Weights of a small transformer language model: width 256, MLP 320 SwiGLU.
Each number is 500 + 40 x the weight over its row's rms, rounded and kept within 0 to 999. Layers, rows and columns count from 0. Numbers have three digits each. The size before them is the row's rms in percent of the matrix's.

# layer 6 MLP up, 320x256, rms 0.0448, rows 264-300, columns 128-255
110:564525547476487472512451625482493510527507587495498552455526551501455533492493472477463581493478494503481478546548552455492559514433552415498488459462456493522532569446533496489485490519512430417494527435538483574520539538485449514496476495457512512518566544487479495473516484518544510539534512486477421477558498469500497511521382515470439496510487560561534497477460427425512563489438
095:452511574545542460522581517543515528450497485495519490509496527607547530473571490454540440480582491500564461497495405425492418466436534505518506435569502515538466471510439477493476551494546567504481471485464444452554470500418517523446534475607535557498514504485551511543479574459490507484528460485470559497439485491505554442492562540579439519507523497443508482495508470534520460452538
095:483552487515510466475416571507564505478450452515542493452439459493511467560457513480479470548472490518482516468539546512515483477597508535514557441473475511513515585511481504560513445541474455504438500521448461477441508484535538553406504547564461480483507537483436490510482531549470506478527533525501455569484541543504513512496426526531494564537550505457500453490480483446510524502447
092:543484528501511458492564562461575458456416461493446487447465519539443480556531524535529537465575599570485500605521506491495479545496524442485498501465442474515499467529521478499516556466513461529462472481512406477512421564458546526469527509534499514503461451508490455529468488474460482524434470474577486513587527499486491506493507512532504499472522470503528495604530465478500507498466
105:498442484538463553466546438579489504485491510497495492486496378533447474523520518507448540552466517520477471608458440513477526467532524517492516530529531412461403473433507541471468458491541545467498428547544536518540454486521455500440475481543549504518518503475536548496536558522476488479466627570485532510497562437495451507446577604491559496503505481539470470483433515497512446527531
100:506553471562445492505456484494457493446545456564547484448454526555542559537468510470491440497463443537599486475494519549487525545453512513493476474384482518470420439474474494411452425476506468429562488548498489506541459502508442467460513463565554448495541550506529536535531518430463476529414530562493533580461434553560542486484585509568508562507456501536545485524557506496464432474559
101:538481485479435489447510505529437452481520547518467467459497454536472377492546452496448506434488489501476475529554502429455548453455393458509514519469526501527630529548555538533461496477504426490505468458472466560519516473506471494487484527358449464471470478537479462456546534490492523526458544504512592527522438502508519536508483494438553419446484487422538507471512460505552548500427
101:488458484453510567481517502529438468514517512467555474503547557457481475555540570543491504481414508501554434544486483452547583486454438498556487466534489477563502502472558507543523538516489435486483501487470413512472495497446505489530500470521548417517505488471412468502471533585525560422493506471522536460487523492485425466524575438495457455477476509504495459498426549505502490448594
099:509440500571432511435349472490507480455482483550542543483513617560438576470534539470533474509476495442523473467516514461484500495496508451507505529460473570446406497551512532505507549557503525509452510474525559489504537509489513471477463436522497526479518472557499517528545530496494433512503541512552543512455492512515440449532488465483491441527482604521484458482474557436509466528547
098:519438501482558457523494477594466544522556489459463497487457521500498499514479452438433532512517541429480479451466541435453522512516501510494479484486576519484537545552574457494457543491441488546423481449554530494536539468450464427513480469545434454493415471554518498471460481449533471472537541471385478509477479499496423519500481558454498559500471498526497514569552471526478485553478
095:492497498440511486475515450477493517475483512497503487409465488472466535512479501466580489475507483548539505517511428515440589505493522483597486564487484535515423430491448468442472425453550479499545543503476505521526523529465500466469498512531546570530470408540539532555506422475489494587490502491543546510431467459465477510524558482462549600443505456461504554490465436516498465539545
101:462518541496475475499468505506491466481400503437465567415515558547446475535511470534460483534564513500435466532453507506519500496450533443498497504467533458430516409558466514516507524471452476498544478567553475532492553490471529520500517592477435541519470505510473557499459471454458454549467497490478432513517557542453511549465559497565563549492556500538546483429450475604579490561503
100:550516537498484500594525480500570417492554556458535523515479529490491511454543530517485505474515539509555519508478560519472529471485492530515461525502474579490456530508477451512445406444467486521515448519465570502436496574423496484441463442463505534468498515506447561526482510472492489558435498474496427468439559471557497523520526410465556450549494543536486451522448465575478525513560
108:533497465522458508577551487509426473510444514458520493468466486476535481565514486400491561420504537512440506494451480535498584465462519474520508486504479536515515445555452496467443537472555541491463477503628512465525400464446470443507504476514489524497504566547545524511457456477478461438463465467467470511571452590450476465510450540437481486476515503513515421542514458447497517495442
096:452509456443517482579507491545501474557461531546473530454527532488533481509471462588550472409511510449466548600527466517541495463515505476527550530493577491513501512455488439596438625421459486488483481519463501496477499514460528522476528506648540468451529565518471516468487491446419484535479493458509525457551494528473530509520522500461467506563447492463454525455529433539505531479490
089:457455553537486490516524455467496504495476485464489524540546500438488513441568511450476514480429512499495500472422483488514572510507542576470539555555596530532438561473543544518539556536527522503449466555566458408461532519508549559598481486556545501470436476535486407526487540461553477550501496524480505529578512476481513461456500549551479484513534476544531477499441491476448500439499
104:464487510489569553504450458516549476522498490498507611547476472520530480494520551455461558526537509501552488562578456523439473458493457479510532456495573471496535499501588476394535453447520522538530485481501468519583454462565528483539544518555479509498520559465433520470538501457506479459485488436458558523470483499556516450479443488563536606437490488526469477460508464429575586504466
103:456574487562547478450487533435547506402473496514488497489524567492525533475547514509523511490427471520455518467502537495496424510471461466372509458507516437498537538504527544512536573493525474508488525539490444547511468440450535473484474511527512455545487501518505444510468398532471459478527479539447482497485541498432512577466533553536498519473501499473463462497474523440507447443449
109:465466531396530502465512500539474500559453445454521462552489487493459560416518511532479525525509531478407514490482432504433493540483494461486542523499528550508465576508473536498553452480562468582516539462500487558529524468514560475493580520498506572521507517398475509484523555551521480483532530496455465509445481551473459556500510473439490528467501577424539534506580529534504583570521
101:510523531518501537466447408511546497534506448474526467496512461502472522487490506508491503483521453492523583532531605464480428510583494529436466551500493443504551437484482526496546439490467524557440448451544480527548476402489482423463546497504419456470474483543575446520522472518416571479525448486488499513479555521430561551520511489522553588554500463534525571538548540504541545511568
094:440495424450469553488564422526457526505525492520525414464539524453470520548505572474575477503507447521476448537480403482511469398525474493545468481497460538463550597485515600527498442538553483462520532531517466539452496485488480510463540470466509430479544497494399478461479424520521503491565554558564538528535506477475466436491522505483570414439509594528503464522452526471544503470505
106:468508473474548450545519518477567461529508512488451542472540480540483495480490497494509484450555526501447453534529529574481444490535516529492498510569450418446554499500508532518476546516460494547455489468491430488446534485479504417526508483523440485533468502501462518449509510523469505572606496479473540558497557524467469524491499528452565487466541506521487466489533538407500539460473
101:447525473507542540538534487472493426450500531496533520475592476511534506493448534480506510448571485500523502538448468503524481485507528528471447494545576551442430433516450500468555523478515475516535490523501529461485508500546560513492501490548442496497431510498516515472503469438456452475472507526470568486525569479465560441433598475468539420431486506533441510514477508545434523501456
102:510423525447505457483518528510488501459529458545426488488500449489479452485469544496485506526513441503425502473467445477510467523444554502517543441531521454468550476489532537512555530498513468447535509560473482501509441490503534519495541520569528537497554529474603482545541505481431502536531483465509527523518588553496469550517459493532487501474429502456456474503528424545527483560519
094:568494511597564522470493482615524491467479527512536389520438513484498557512514549516493517452543514510516591544429475509551530509531532460541508577447527430461545471523523496538578475567453529492460472471525441516493454503521435452469507426470505492457462461494505564500483509454530462537585555473492542531513498510482531509522420507489483518467534479499524504496488532407492500485514
098:477465488491455492395592537452514551485468416501461543501490529470531504497557490528550514442503511443500473494531515554543552535465508427522483551444569470444504570454584471507504493511404493546508565513528487548526509525458488503525474520473471493517463521496465373510465519481475479484536426494480521446489504484521504554598503544513511526540522460454488457488491492409498473503455
095:542524509515506513535453444517494481516521446500489428506522443532464478475604511512438512449506489480498454479494515498520562534543480495537549549518512469536465526432541500543602563563519537447457511482512471497494450487550472474496521479519541508491528449483548462496505418528493473567469477541501571483542447483436566515579529519493424478493461485492440519515568496512483525439417
103:499567536483516503506524455505566483494525521579519576501488455499485549508504445544459502450594478508521497546539522490433474438509496509526471474536538461516556494487438543551582480565491515584507519508569462541522481463489502483457509516451456544480511521552478500472478482549527497511566518495542489457490510456495544470581430484529538523534533461514532509458508463495551482515559
105:528616461467529541460471473512484551537511546528472511450565414511525549511541518381477466495458453519449502470485528550507524491494539466470514493548500506535502475517573478533524524492445450520443496485531515453487561376518466528534570509491486500482549487532508444495422409493442549512500545574513549458569510537527531499539484475527515548497560531506487478471521463426466576451547
113:551523461481482526529516461535455460451493475459497490567532491515475513523527625510496477478561610517463524485530437541510585505484477492470465545461486482503525458485496552513470456481463468513557510474523529496554440547529534558468498511526527568513493496478477469447552454560526458465468510433448518525477498511535560542541533514603555526466533544485501450473506579430504434471472
096:482545576506497470504464524482476563412510511492531475496533482494493446536555550416450490535429502626513517493527481521467491419449463541492491424513456498513536505497540450516475525476464417450449488516460462357496459545537456569484483489492494492502478460489546569494531433565552550462509496494498498534567421458470551484497496513526517432442437438507405475491487473494483520526498
102:473495472485490521570469495532510485539521466446502545498467483460526411503492444500493506520565571533496568421500450476473553516549509538426481539474544500486490423514413494438532515471464496548554532587505514442533464452534514374465451581524477551502463446545544538486549493449494485516468501523455511515481505583514520563466553502476541535510486503533476534548498485595518512492551
097:458484486453551555428450514534531490473476470485533531515523481530537519494488543517450561533555502442456449481523503537561478420519537544556468404549506543606486485467512451558605462441447490518485415490475495560468516491430495457472501429460503516498483511481485530495498490449495547486505509564458486532516541449517471497484485463471517547533448513488479580483473457433472531468539
093:480545564495547486546472459493481468582536499508560514560434532491552524515568484474503507505586514410495473552451543551473497500507498472495522553482428517481463450585475473467591529493476549436544465489491520511463475433429535447541511523489472460482450496518461487429597457543470460534543420472479490482526500537446510518464402510522523502503473469464554589524476501489542461527463
098:495474586523539500535522498448481509571506571562483540544457549487570522442548470433555514513549469518537450477496484445548474440465484398488473518533556519487555533460537574421538491603447473523572512573516532542491548515477428505524494497469511514508520479432470440516413526472532491547563498504496495538509483483471484567584542534483472510510511468534540558501464533486552504527395
088:514501513536474525436502476554478508492491420505506565526473482521435440451526498536559485408554518535533547486478489547450476542554488524456437537505532462521478581511521509542517554498531488540472489516511515542503465498496407485513517499508476502433426507544586485514496468454505499555497487453498502552567452528503441565541486483474521531471522501520469528524559423569413414487538
101:489633511389503506480498531469472499492478523446476499562526482558507473511470453431495507507526532516529480455504495489412527452528488584482536423500446521493458474522514489522536524482471566424469544467555480461434552446503507537456499558511465480509510458488546492470505508515468590491475464478458563513473493546516520475436504476423433469446538412462525473476641487512483499457487
# layer 6 MLP down (transposed), 320x256, rms 0.042, rows 264-299, columns 128-255
105:517495528558527510413434459480460443491473531462497427467530479498576493525474507440536470475541565599507492517532493431530413557409547524515460495436452479515517515551492474552573505497482478553479538502510419496503535472555542479484516428540448486486485531513517526487560479539529520442520471547507553530596522480478508550524512413496496532492473491466511461445488444582532417498537
098:505458401463505502516491535449509519421480539569462522479502484422493459546498520514446504475573548509505526493465445540526502527516526499522507508441580561464516551462527387494542476566555444513500441511454504496436531396543557548454534559451516454417492525447520477521503510409442535540526542562490445471529497526541512540459533457541526506578511530545477457426548490501490563500468
098:523473583546489490496542498559564477518426499595475400514522513443386529540560475490486517494557510504547494571499485501464498516435489433506519494548462485508512483502493568518487516394460497530479605463411548501469591533487492500495428490519430491538514539522566507534516487497496474491465497451579552458495531411500520471511496450490537497516498472519456490509484469516506473490477
093:482473514450469553465459431525472524433587514538499559501454511521524527471486477505490446528463446475486488484519507489514514518538455542527474563480477524497472511493476547498397418525430487445427557525469547505478547422590545492444527480458472464606532543504510484420521502493449532499533553469520495508382401487549493511514493499455454495472505478509401508461435567463534457495530
105:469461554533456425424475509474438510460526512497489509500499564485459583507456518505522464501446459461547581461543545441554483518536523512549498517482523520470512532468463481485568512487463508485477532486527463493461588442518495520499542518452483483555500541485501503436505568471506472472545504469485457485487469566515545488481549468496416541491511481490417418567541486372415562468518
094:447417445574499522522495582491530454483497490498515440553481506529527470474468558536496453521512516520532506436617475491537533486453433547481456512446394481464464529481488479535510524543480524506479472445411489541525448451489525513461519511571430518335572459501451467521489462510548432500437486501478494483573481533509458579465511488491499493568470467471514446474519546512465481474484
102:449496533468481455457453501493522437444461478504470520456545532480582415457481528517444528444523465487543483492565550523498437513432510465536513427508535523531494475451459475465522540547481478456551471516530510529550448488535480456527559519567449594430472556491450482501500490509458458545516479512488492510448475479496494528513507474563503508523510585541463574463446526508505494489460
100:548496500491493548499501422594480469460507508430549560483467484481434441517484501451504461447464570540435531465442515486495464445538494542480498471487506537503567506499586502547463478425527521568436504605458530441462469550564507486471573527471516555565526539492565435530541495486546473480426504516496541478527486524485560521500473453535497502558514509468525479518574537495533506517465
099:564501488496439491573482480477585541516562504437521496527463527486386493471517420486567481500493524588478527525551554442496542463562499499521475503524542556463553510514521460539395465408544568463467500550430482467464496462572422485505529606505500491554477476437549503516412471544442508510536426448466549514543461531485535524465459523471493465502486466521477468565487481498548584489479
097:484437451498536530523472437551500479482489479572469502520469523442502506463490563479448572410454445482495548587442467558513442520415472489485456464490517420487493520528515492491542576502516549460480520476496437463469533512497404507459473477512550467496422455458483509475461462507502608503505424450540481498511568483427545495584571445471512515463457516516481502469460542492499452505548
096:557491445515557416612527540510510480532486492538492581484492494488522539524435499500462475532560564402529527441494528479506478471510509484465542489555563483517560508516441396528539477451512478467517566524488464531544445505510492492506481549527562476698459498444504497412540511475591426523526512491542498508482549524555510535474449479573465489586555571536538433556523543469539502487496
102:500456578426520457505476473425504519477521496470416566475451455524455495596547439508457463472499485462436492479520522551478454525508457526501505557526469480466503412601519469527514499440527514556500466485494504525514575443496450482518491532438428520491480471544538490520445474464451442477520587508466529466492544528563552472537479458551474524552520480587488542430528470536534457453531
096:504442423504471475481553550490450510509472479525517516413569544489523460514505544528514510473444433568516433487531481499488512577459543508491571507422562523489511506502460505441606525491485505448523444524535500535550509563458465577522472457503499499384471542508490555529445552497528519542440501527537458601423543527565531493488481466491512490560508515508464483480506477502412464438491
104:465502494503510485471460529408527496475474480490534606537539483502463478519527556542469474471555483538549491476528510473457477482501469444516584552462469415537489497491458422553459442528480454528448448532503521534522561426538464497432422510451546459513453461470462487476513473586460465506444524523482509539508521497496547445469582484551482545452503520512466530533501585508568568533481
103:488594598456502528458525477481415495514524501498529511560535521460483550475425440490503538464430534499567530460525511452480495518441472505526558449466497535532505550520496439451537487459454530517544419515527508476580497453550468438455537547497462511422415499548482480485521550467487549503520484519470436491445529524501511558517525501565424464511507487538457428536518547487545478557493
094:515502494530457495507505582525452533479521495532464496476491545524506490567432535505495463482531504558509546431492526490493463469445376489503485530525500522457482492550507477481467503501519521478515566493531448540540414511512460447500548561505438482526401467543569583591514554495454488375438554443480434503449451476516503512518489531502494468498503488484523539486504486504573513534495
101:509493471528480543508500516468501449529463509555533485461495527497560486483480539514517441519499572446488498439528512507467549551508507504491508509509418394492477571539517577503485491473536433520522497486495548521557524501470483522526461495486557594532528478383496440499580542521580535451495530467494521381505465531485511534514549490493437493471498553443418385535509491443457523503516
100:534535504469509520462498497527470534481570489495415476484545495529525499470466506488451446461475456545513459483542473456473487498476497495456544481536513479506437558504458516470460516482530427485495643484520518502473526483522549499472444538507476474675508512482526521444556487492555533455525506496497501483553536508505507479538525450473501492575450501401499425534488505462518493485386
115:581496527548541507533481544455487531476418529509518485419448553474478464463423545443533488444564582478576469523475491516511494529516572441515479593461553465480487518505535528410490576576525498479538541464481480474560509526508502491481504488512509570535499460435512374488498547501518473532545545530467481456534538470517515462485464546506557529491545476399444499517479479506505481529558
102:493471536457513432545502478487454474510406548514498438480443535494493492506505495441529522539510480504501506513569432521504539458493469468528532484537478548482481453448472542556489445578568484539504541530460486518435471500431537547474539500589538437513436482385537505511486456522591454507464494507528440503446504565477466489474527467473516537506383517502539534458556555523586438450530
095:468509498498481559485480490503500551527405507547473545496471529533441557489504531521515526508465473481507546516491525560524466542516484458563472488478431495516493570546524437485522542540442473509538352492488519483549474514480516524518536472483488561367517537563476493484553549447490513597511477503530498476523454458530561516492505569496434558476510538513534447505604483468458506467496
101:495399491522478446518495460423590533529482466588518528459561547593491450500539447561436511487511486475501433455529455514479522506477474508489512467425480506486535525487520501486527508488459507463535447522472474503526531446462520550578552489480560463507517506410480453394492489441470485493484456535508488477522528520553493513535522479482531528531519541509426468488492538474545457493547
101:555479460486477463426530477578449521502515462552481541539509504483521489498560576503450544540446505500492456472518506497490516438504541506527581490465546505527575519444472479522548478448432583429443452494412503441536483458523452489498527535547499514436421532506535582529485560526491517524584464472501467507442494537511512538502420454530535379504534521461451510488539492461482530423554
101:515513511484482499541513525484476437510586457477489478544575538500482499545564541485532529495572488543520527470532443540513545584482493484616583470498519502449523440508481542536495439362470543490531485494471503563499483547534538497497506466546514456546453474488472468474471531513541462460513521453539535442530484535539563419491481500460550562554521481537514497524545527447520512498493
094:547476449513484486482519477445405441495529483471474512474504522471527481494468578531490498513499541537439512449559502466400558506527489520534504508514451470516473531448526524530535543489622490476427390505464529513540519479475482536504490514457451477388483569533479445598513446479494473582501493433546489631536504595495468443523497457532535491499542506463457462414483511587489542482543
100:471494604491471441476559504500426484482479488471503524518558489497521420556478531572505523523567530529574541473481576507541486515487412508484527485540489523521498497508435543496496583518490471476549465527498535536589410457562517454497485545530478482410450525496471557472542534510499467509474495630559451512474520536515477535478456466513543436479518498503478482517512488496523502542524
090:446416528450485512548498558539513495515537485472486445487528447450512554475503548467565504447543489551576539515498433554529484490439496502529419444458550488431534476506489528449454519531542438496585557513529498500510477519454516473499478500454508414590461465507465514494465510510511534407490551484532473458456506468525511480499449441461514541565471539501493484555455525523503415559544
100:477408489464488517522523579497554514491546574475461401493546450434527487466528500465434513545519513530564494539535429476503463518487512526563564485521411518498446503476534477531567487519471480552540455507516591469460477471463604473464487469553519459453533544495535450482472543412466508537541588520495498507461416466468487496464564495449529579511510467537487492472519521539517512472506
100:485469493401530523527516479545555507535478514519527508521470524533448527533523460513513479514504494482426483516513527487535452556553526541502508548504538535518580488508518418527519499434421555604440603465475500538500516476531545462501536477472468538656512526506502511469555511466499534493534474469495521469548520492438481505497520578497513540500470500513522464530537470452504522507468
105:512547515464553511545496493557545527537482534552531443499422503533533450589450490484513505508524444537445527436527472502446500519525594509554540446466492472546420509493490538546405500513473477477514501453472474494522477482486432504495499470434518421487542537475511502463468543520490511481485497514463476493515516485458452477522523579579494513586531535495575494453454437461427450428468
097:542579512511465453473493543502466455460547522513462592538497571494528563483476502504499546480397520434483535453475528536549547489512484492513547551512571478440511468572494475548509424452411561534491517407498506505481502455497479543489541569532479430526448497549498560504510458458476476473431465492477534475426465508537500531497538534502592494525495456483530466473436468487459498502458
104:501545489533486452484506438492515483566559472460470523475475532506527522526459555526464539538527527485490478562481474497542425396481353448510501525488473468525544517548516503486490536498476490478554549506566495473452491440506489525433495455525563529486528540512474419491530553542470467484496488406528533458422486485526496529447479503539566534492488466533579487494502535496503565434461
099:477499509461489529510458489505425490429528556518495461443480447484482439455437482438435540478426535590432489539468481484459588494380531499538505489457482492490515443445511519447530436499478499491496434494461564473541488522519490508461474451478473468404537496553538537527514556462412492563503500543513529452452472483502428522502512509455456459499504530478466506434468487458508460528565
096:567480531422479593498505500461397479486462509465405494450485485500489491499487499515521540520456537489532520453435516490572519537472543569408471514461513535549485445497514466542518504462544481552493571526467529447465485490470485443525573482504539536621469563361499555452508524498544553399434532487474509455506492552537466479528520495492469401466482503452486510511525491510497549431458
098:488504479450466462461481519497569530513466507454530571517487531539515534516517539555449523465479504480496530460553559511463502490537501479515581475544513538514539489444478449553532482565525516501449386501483473543431523442541537497505557541473547481340474514517482552519437479450488543539487476561546520495497526489476439502495469458502536527542545516525536393534554513462436495546487
088:460543480515561544498496516553527500513458543508510484506456467536426535543438463453526462565499508456463552480550465485502526474539521505493501551497496467509498350559482484477440524507430401453492511488515512461500508456443442525468462536490460470488534530498459520413496481505527424425554551530478508500530563492467529516526543590509499534499549494478518486515451505462524501495557
# layer 6 MLP gate, 320x256, rms 0.0443, rows 265-300, columns 128-255
093:508486531491478461482472450528547511496487602489532436507470461490465542465541577499549531464493582544451433574580500481407556509564545443509446496539479507537521523461603476491462437479519458460444579538510489528468438515531499463532557490502505485528505510480571524504532443523486454458442514459504510528557424448498537496461470518517507478470527507499495515484433544564450521585526
097:457507512471474552505552471522509412480508522419483547556501434503474583422537535498532545546423513441527513505416547440512475479475567496563500579492511561452389488499488508517479500485607603423479542517497481540459487512488488535505548540510502485515484504505506465478546501456525527533447474495532464562495478568472540527469521474541461480483577566453543429517468481501566522527500
090:481482442505480532492477450485505490535488490527530486540499478450574462485436447487471495509525500464485428512516459539457523568423439521525508476440493569422443535470481521526502470467457532504499512539481542519579544457561520499471458470497495484449533500548532501409473450542474524587581438503469581512435445508496434477550481475548519485506540552496476510505449511453489528464495
106:513548518493572510567506424561455474516525496496528458508461501421477472457417435448496578434487539481530478549542516570453502460490523534521435516463451498537510482563455558519487447531531476484542539466530467542481497490459466494517532432440431494527478523541527504502549452492491576429430454501507493487522495446434522429482511527419516496523532431451418525425585503493480481520517
092:464519524488487530498513441568424522526564531564557488537573462532491583472535474515490468465485469488587431501467540422497513488494495501481522467461506395492517476441495532423472469528500471460492464487621510491518516498583502433527532483501508413495533524526478536469547478439491546571541492528475505533484483522496474486488530479480510484469453550492461454542575526550505493475515
100:500500456528494568610536467479525492522544498481532513576499557507465506507529492504434520477484477491485475531506506457523500438496538469519549502432505479516585535525487517485471471481556520470479503527497537528492554517536474492519557495420523480495467547523463451533471514519512607487494433427517490538513494482492501489458439499564491462456522462553547507442510481531596547433438
102:496558460491500487488499466503483424549573534541437460459493450410510485451558506514476528409466546569466496557516494433457513486527508474534533563510521556490472496485476474490499614492494445470457488526471524474451530508506536509525475501513485486521459505510501541504520428527524544495475502464491478482558501546453572549465497456447567506444439520503476476475545486484528552490444
098:548578527526569480520497480544554416510498513490530496439476428515552544601452472511431503487529490459518545478547546519436504443479509464526483572465502457476534416545507397504519527534520493416449508523475489520535545518559579456520510545493507501542598566546508487421525526472486524489428521485570486526503584511548538471446488498533498642559546517497516537449535522482540438490457
099:511514480489485489497499495556403464503505503408483468519478473452485531449545446519452562496515510432459550552519577526490512445470391499527487479471545543465439563487566463464493558572539458506457486485472489503517534475449539461468517516431477454551460509478552457495477486488535531506522476433472448469555486571441456484458487526498476547528449498496554499529487482544558490461514
095:537520556496448437487462465504502521507535531545518521555389476579519398517537543460492549480538614458442526510510533599518433465491492523425524474493475458530472508513486458512524504501440529556551467471464532430528512473609476487474470504512466454456487540501485495450546547523511527456451509459463489439490525467447506499514480450491468474530404477510458514462500513505512453462490
090:483477529552454535511550489528513581486494459509608500527514523479520470390481514499485542462508478487437469537427534434570511533530449515445481416490481538537529563484483541498507497555543502474477497487500502527472424501479475565483442486533472479514476489479507459476535514449415590481496535452501504480467429427474429475473476503503542496460501594443475447482449555453497503504558
091:577591562500511522593534507558499506528558537473469596535448544545406477485573484494469511435507541467526436557451562461529518501553477533439493510538458477493466525446502472551518470476448497548520498472454609508416509520482508490510509466448492535460464480483549531501482491528465511574482435451416427512527541440510499523526485481438566439503488495501452502495458457518547554476496
106:550532523530472523524518529496470516467560455465480567499525479447522559483551494506548540493402483504515512510441545545449528466526476495529552448534542550491502544476543465510478550546455521451468520456480592551445518547462488524497496513461452519564460537437556482524500561533532498482508518415465451449528497543477475519553530533481459539606492440521536436463524459509448516552570
100:513463443556450570553489512457458508535583468493545506520510540522498490527483497454440473497499580533557533447447508569529545505559542504532477473460541508494485521506458515475584537468475475512453501500473550493575476496494526529515545460446516528511474472520532480551558525480511559453517447442490471495487496451572509504517511507529464435514537543527453467540540452475462487423521
092:496486462533444474475487529546519529558449490493509566579487554528442534492475463452473496558469557436529456483565485456484513538474527506435463551522474575467495471497490398533508424507510567438468499490488547526527553460558494510489510482499506591405485537571483546505482475538456490537557429488519466494541547613527469493541515508561480577532531531524500495464501541524480534480467
098:457499422470478461483479553471482493452531475437462480506527492514484515546493470540495492503483472564453548519429511514538515492501502484463514518502440532482459557489485525545398571534461541467533544439485517505522499550501483550471442533504453494535478392518508510553448539470567520471487548571550448439472449448526499547475552540487444492503552529499542426530501524438476493502600
094:502440492403541557527546465531453530559533528480485536442568455484555466545410501491462477469481516459560478511559494446553523456450480440486487484501521483518507453521459511504385422509470485452545533446494565479461517466549496478548526575453464483487625481505515562474499526452552530467539568518551515510538475481528441486491561470490603504582481518455499475493525574486530582485450
116:489507508441522534527551450553493546457483537464482554485524484517494531485432533516559522468545524400493517470471442544480528500516477464504526480499511442443457611542541526452523532440484459504537545487495479417486519508476558490425477492485489558537599445466522486454496533529531508443545510530558521466455520460474569479576509536487559568515515504503468515562458549472535493499499
099:381444480438522526569530491582481537486464545538528529512501456527541469528466476593471529500517579396515511526510517469542500594523474558425488548529525505487509501563481454464523507455472534555503561482520538468453449507539484555595549452501538387549496509442525453468532483497524461523505565458474551495440425537528523462414422531438559499529442535517510470493491485489522477491504
091:481463472476446455506519479608516490513488495525520481499542496503509478509467534478500499459503467436553466442479456494470468520494443599501496523509476478472505553430509495558478474477566497452533560508507484473500583448555521485510545446540511475411471509497430488483510454527517485566631531562506456623456574557444482448502560493520539531526559552518491522491533466486551507506483
095:487514487487504511509507503545521579495527423518550529540534527433484557430538479473435500533418479478487501457469493420498490546480447474441493455454510541570517518571487468460527527507483478499541510455550589528487472513452521579486491437436548443483502549479491481440510474524513538419474426513565492520511437473463538419551483521481512507538494509546503538498470509521556451493546
109:446568433455548547545419544560498510484561569525519525494505528416489533525463489484477448550579426507543557467448468548511456515459528520536564478571463525557502456448507439469505477524505516449458476468475564507432499514546505532502507432464532421580580539474552525462487429486462589535487497506488495533507506581513565441598517517463423507493551525550448452440523472472528520565486
095:543456488489531496479485403527436492613487514526512474473526554527452476535556518501485476444567588480568479496499536512490547512499482542579549493445499495452468453451495510518491531443513492583522506454484594533510537558415553513499493477446505469462494498523484504481510505572623531477463456491532505486482548506558517508485505530432492484478489515511495421516514558528486529533496
095:505512525553553571509511483609456473505504418504536470537435531471402512509469513536465518466475526533494557476332501500588516521514507467530482513484500442465513509544531464470557515535443499471451469442557476525495492479520477497549535461481446537492484486444518519482494460512503496524482587513506570534518496492526572444532442504509477473458564469476488486500589525390529574460557
099:448509480506560544574531405536554594431504487586476544497516510445489464538488461528477508448553526494563487484500427581579524560466450514419485439557569482439534563506538452447448509463478499565528517491556502454510472530475480489515423491448460498589495496455499536503448498460521482397515537468532504483486496468489495543572504467510534480476470524544511494502528443499447485448471
093:483545477483454505530469521512503548433546544494539537482540469526533556482488519501506512511540493539545531533553454529559461536460518551491477393565549455529546478532500536462539540496494435546566517468500478434548486605407543449480480490468488491516514475475531505497501442524552560447473572412538426448476496463516504491488507461480545514460479565502507539512460520523515464562540
104:459467532526459499469502451458542481485499433553496534542538471486485527442445463501458493504551505512506479513515558466577453502592459455425467494524551518501462506493429505538527506568551537502507558460570459599470492462484449509604497481562480425520490513515476495503523515547472518481468427484534460461555569466548503448463405481493405489469595498549424567565546418514524486490552
091:514488521521492566548583480519468521491490476506523484510452559484484486467463406559477512518483531495478475503505440424533399536525465529488509506505474518423591594484492441499451498547487488535486488451534512575465375560481620462514512541545452484497489507508553505492593601515557530490528449449483468458450479480477467486469511490483521554493494512462497514552575483489552513526442
109:443564453514520500611442526530496483502561588514490542527527481424508487483537454406463439526512493468550492464464491547453448562485535542458520408555529537480480458551483520530544532470498476461532504465424535487365501500493538466513525492502499563546444513505498481539465476501529541499488433460466388490509539478490553450528490488454507525549540499487505499459545496487481498499473
100:434451475549502483545533441517490531526480476501479537535509531468485537449539534496444460499497484450485487503516442458482517497522498522421450522469548520539489488434469563469418548527532485501468527502472528490482517494481584510433447514481496548546542443500491479541569503455492557484519523519526454466503472485546518454465537502612505416473516581553487557613443483578476410532525
107:534570528537576501506470509608441538539453538490529530468493475503538524480439479460515479542506546563517463528510451492516558498526397539530522449502522414461493448485498487475545488521514437538462598453470552501481506569474465477513452557577461480485565564551460486405538484519512520454470533426527511424519481547540518441538469433511564458539476480451476371460559452442472512488470
094:422513458522556569543529516503490471520519530492551509518537524507470577519499474492469444508534413503505480435419467516479432475506530504481521514567533538484513513536541454547466518465514515533568514525496478578463504465462579507446526463521559538518524532483508518485517456510581508457531411554445410488502457516567510512504487535520507559493604500494503478531473513543565466451531
095:499478515527537468553484474555557572421511531547538556537514427530505524524524472539472476475479473465482446511522492479561580527514435463480527435454521503475532556492494531465519552473500526522558548481500492433443521485556528555515516446477524463454520499524473543432392535505475516517533587539597486514572525448523517507479460522512490524561556532482541505528443471500458476554522
099:496480525489577493569527503481516497506522493521387565496441502440572454460493526485440491483491463423547471495465437532454462512520430457496464475472498487514475477513526562483478526462492549542506558459503485462533437465514452516506475442474433454508575493512572416485428542487526470472400482427465486461466477489473486592527519572493444544494469480457480565484468505539512503525463
092:484474494564524539550485470462537478546515482520528520509499520448578428533550453573489488526457484468405520468530509486499489500583497496435533529477436530518492440448513623482457563502522505443497441491480508504480560589493524436503495559550543539475524476475488477579497468504470549542476431493513535448523539553524541531457543513610523456557505506499541529506494567512544494575517
096:544516479582498468486490445496506437506495487545540458498492485561437469517448516493520543482527427496492466511490512550531425522480459551512492437537488450492528510501567526468528451581501477482526442506476566519415447503539500442454537458547508510476472523528492532493543448523421515470481434479485525478486607446513514487485435432477513529461472474636532518578560503501457442479483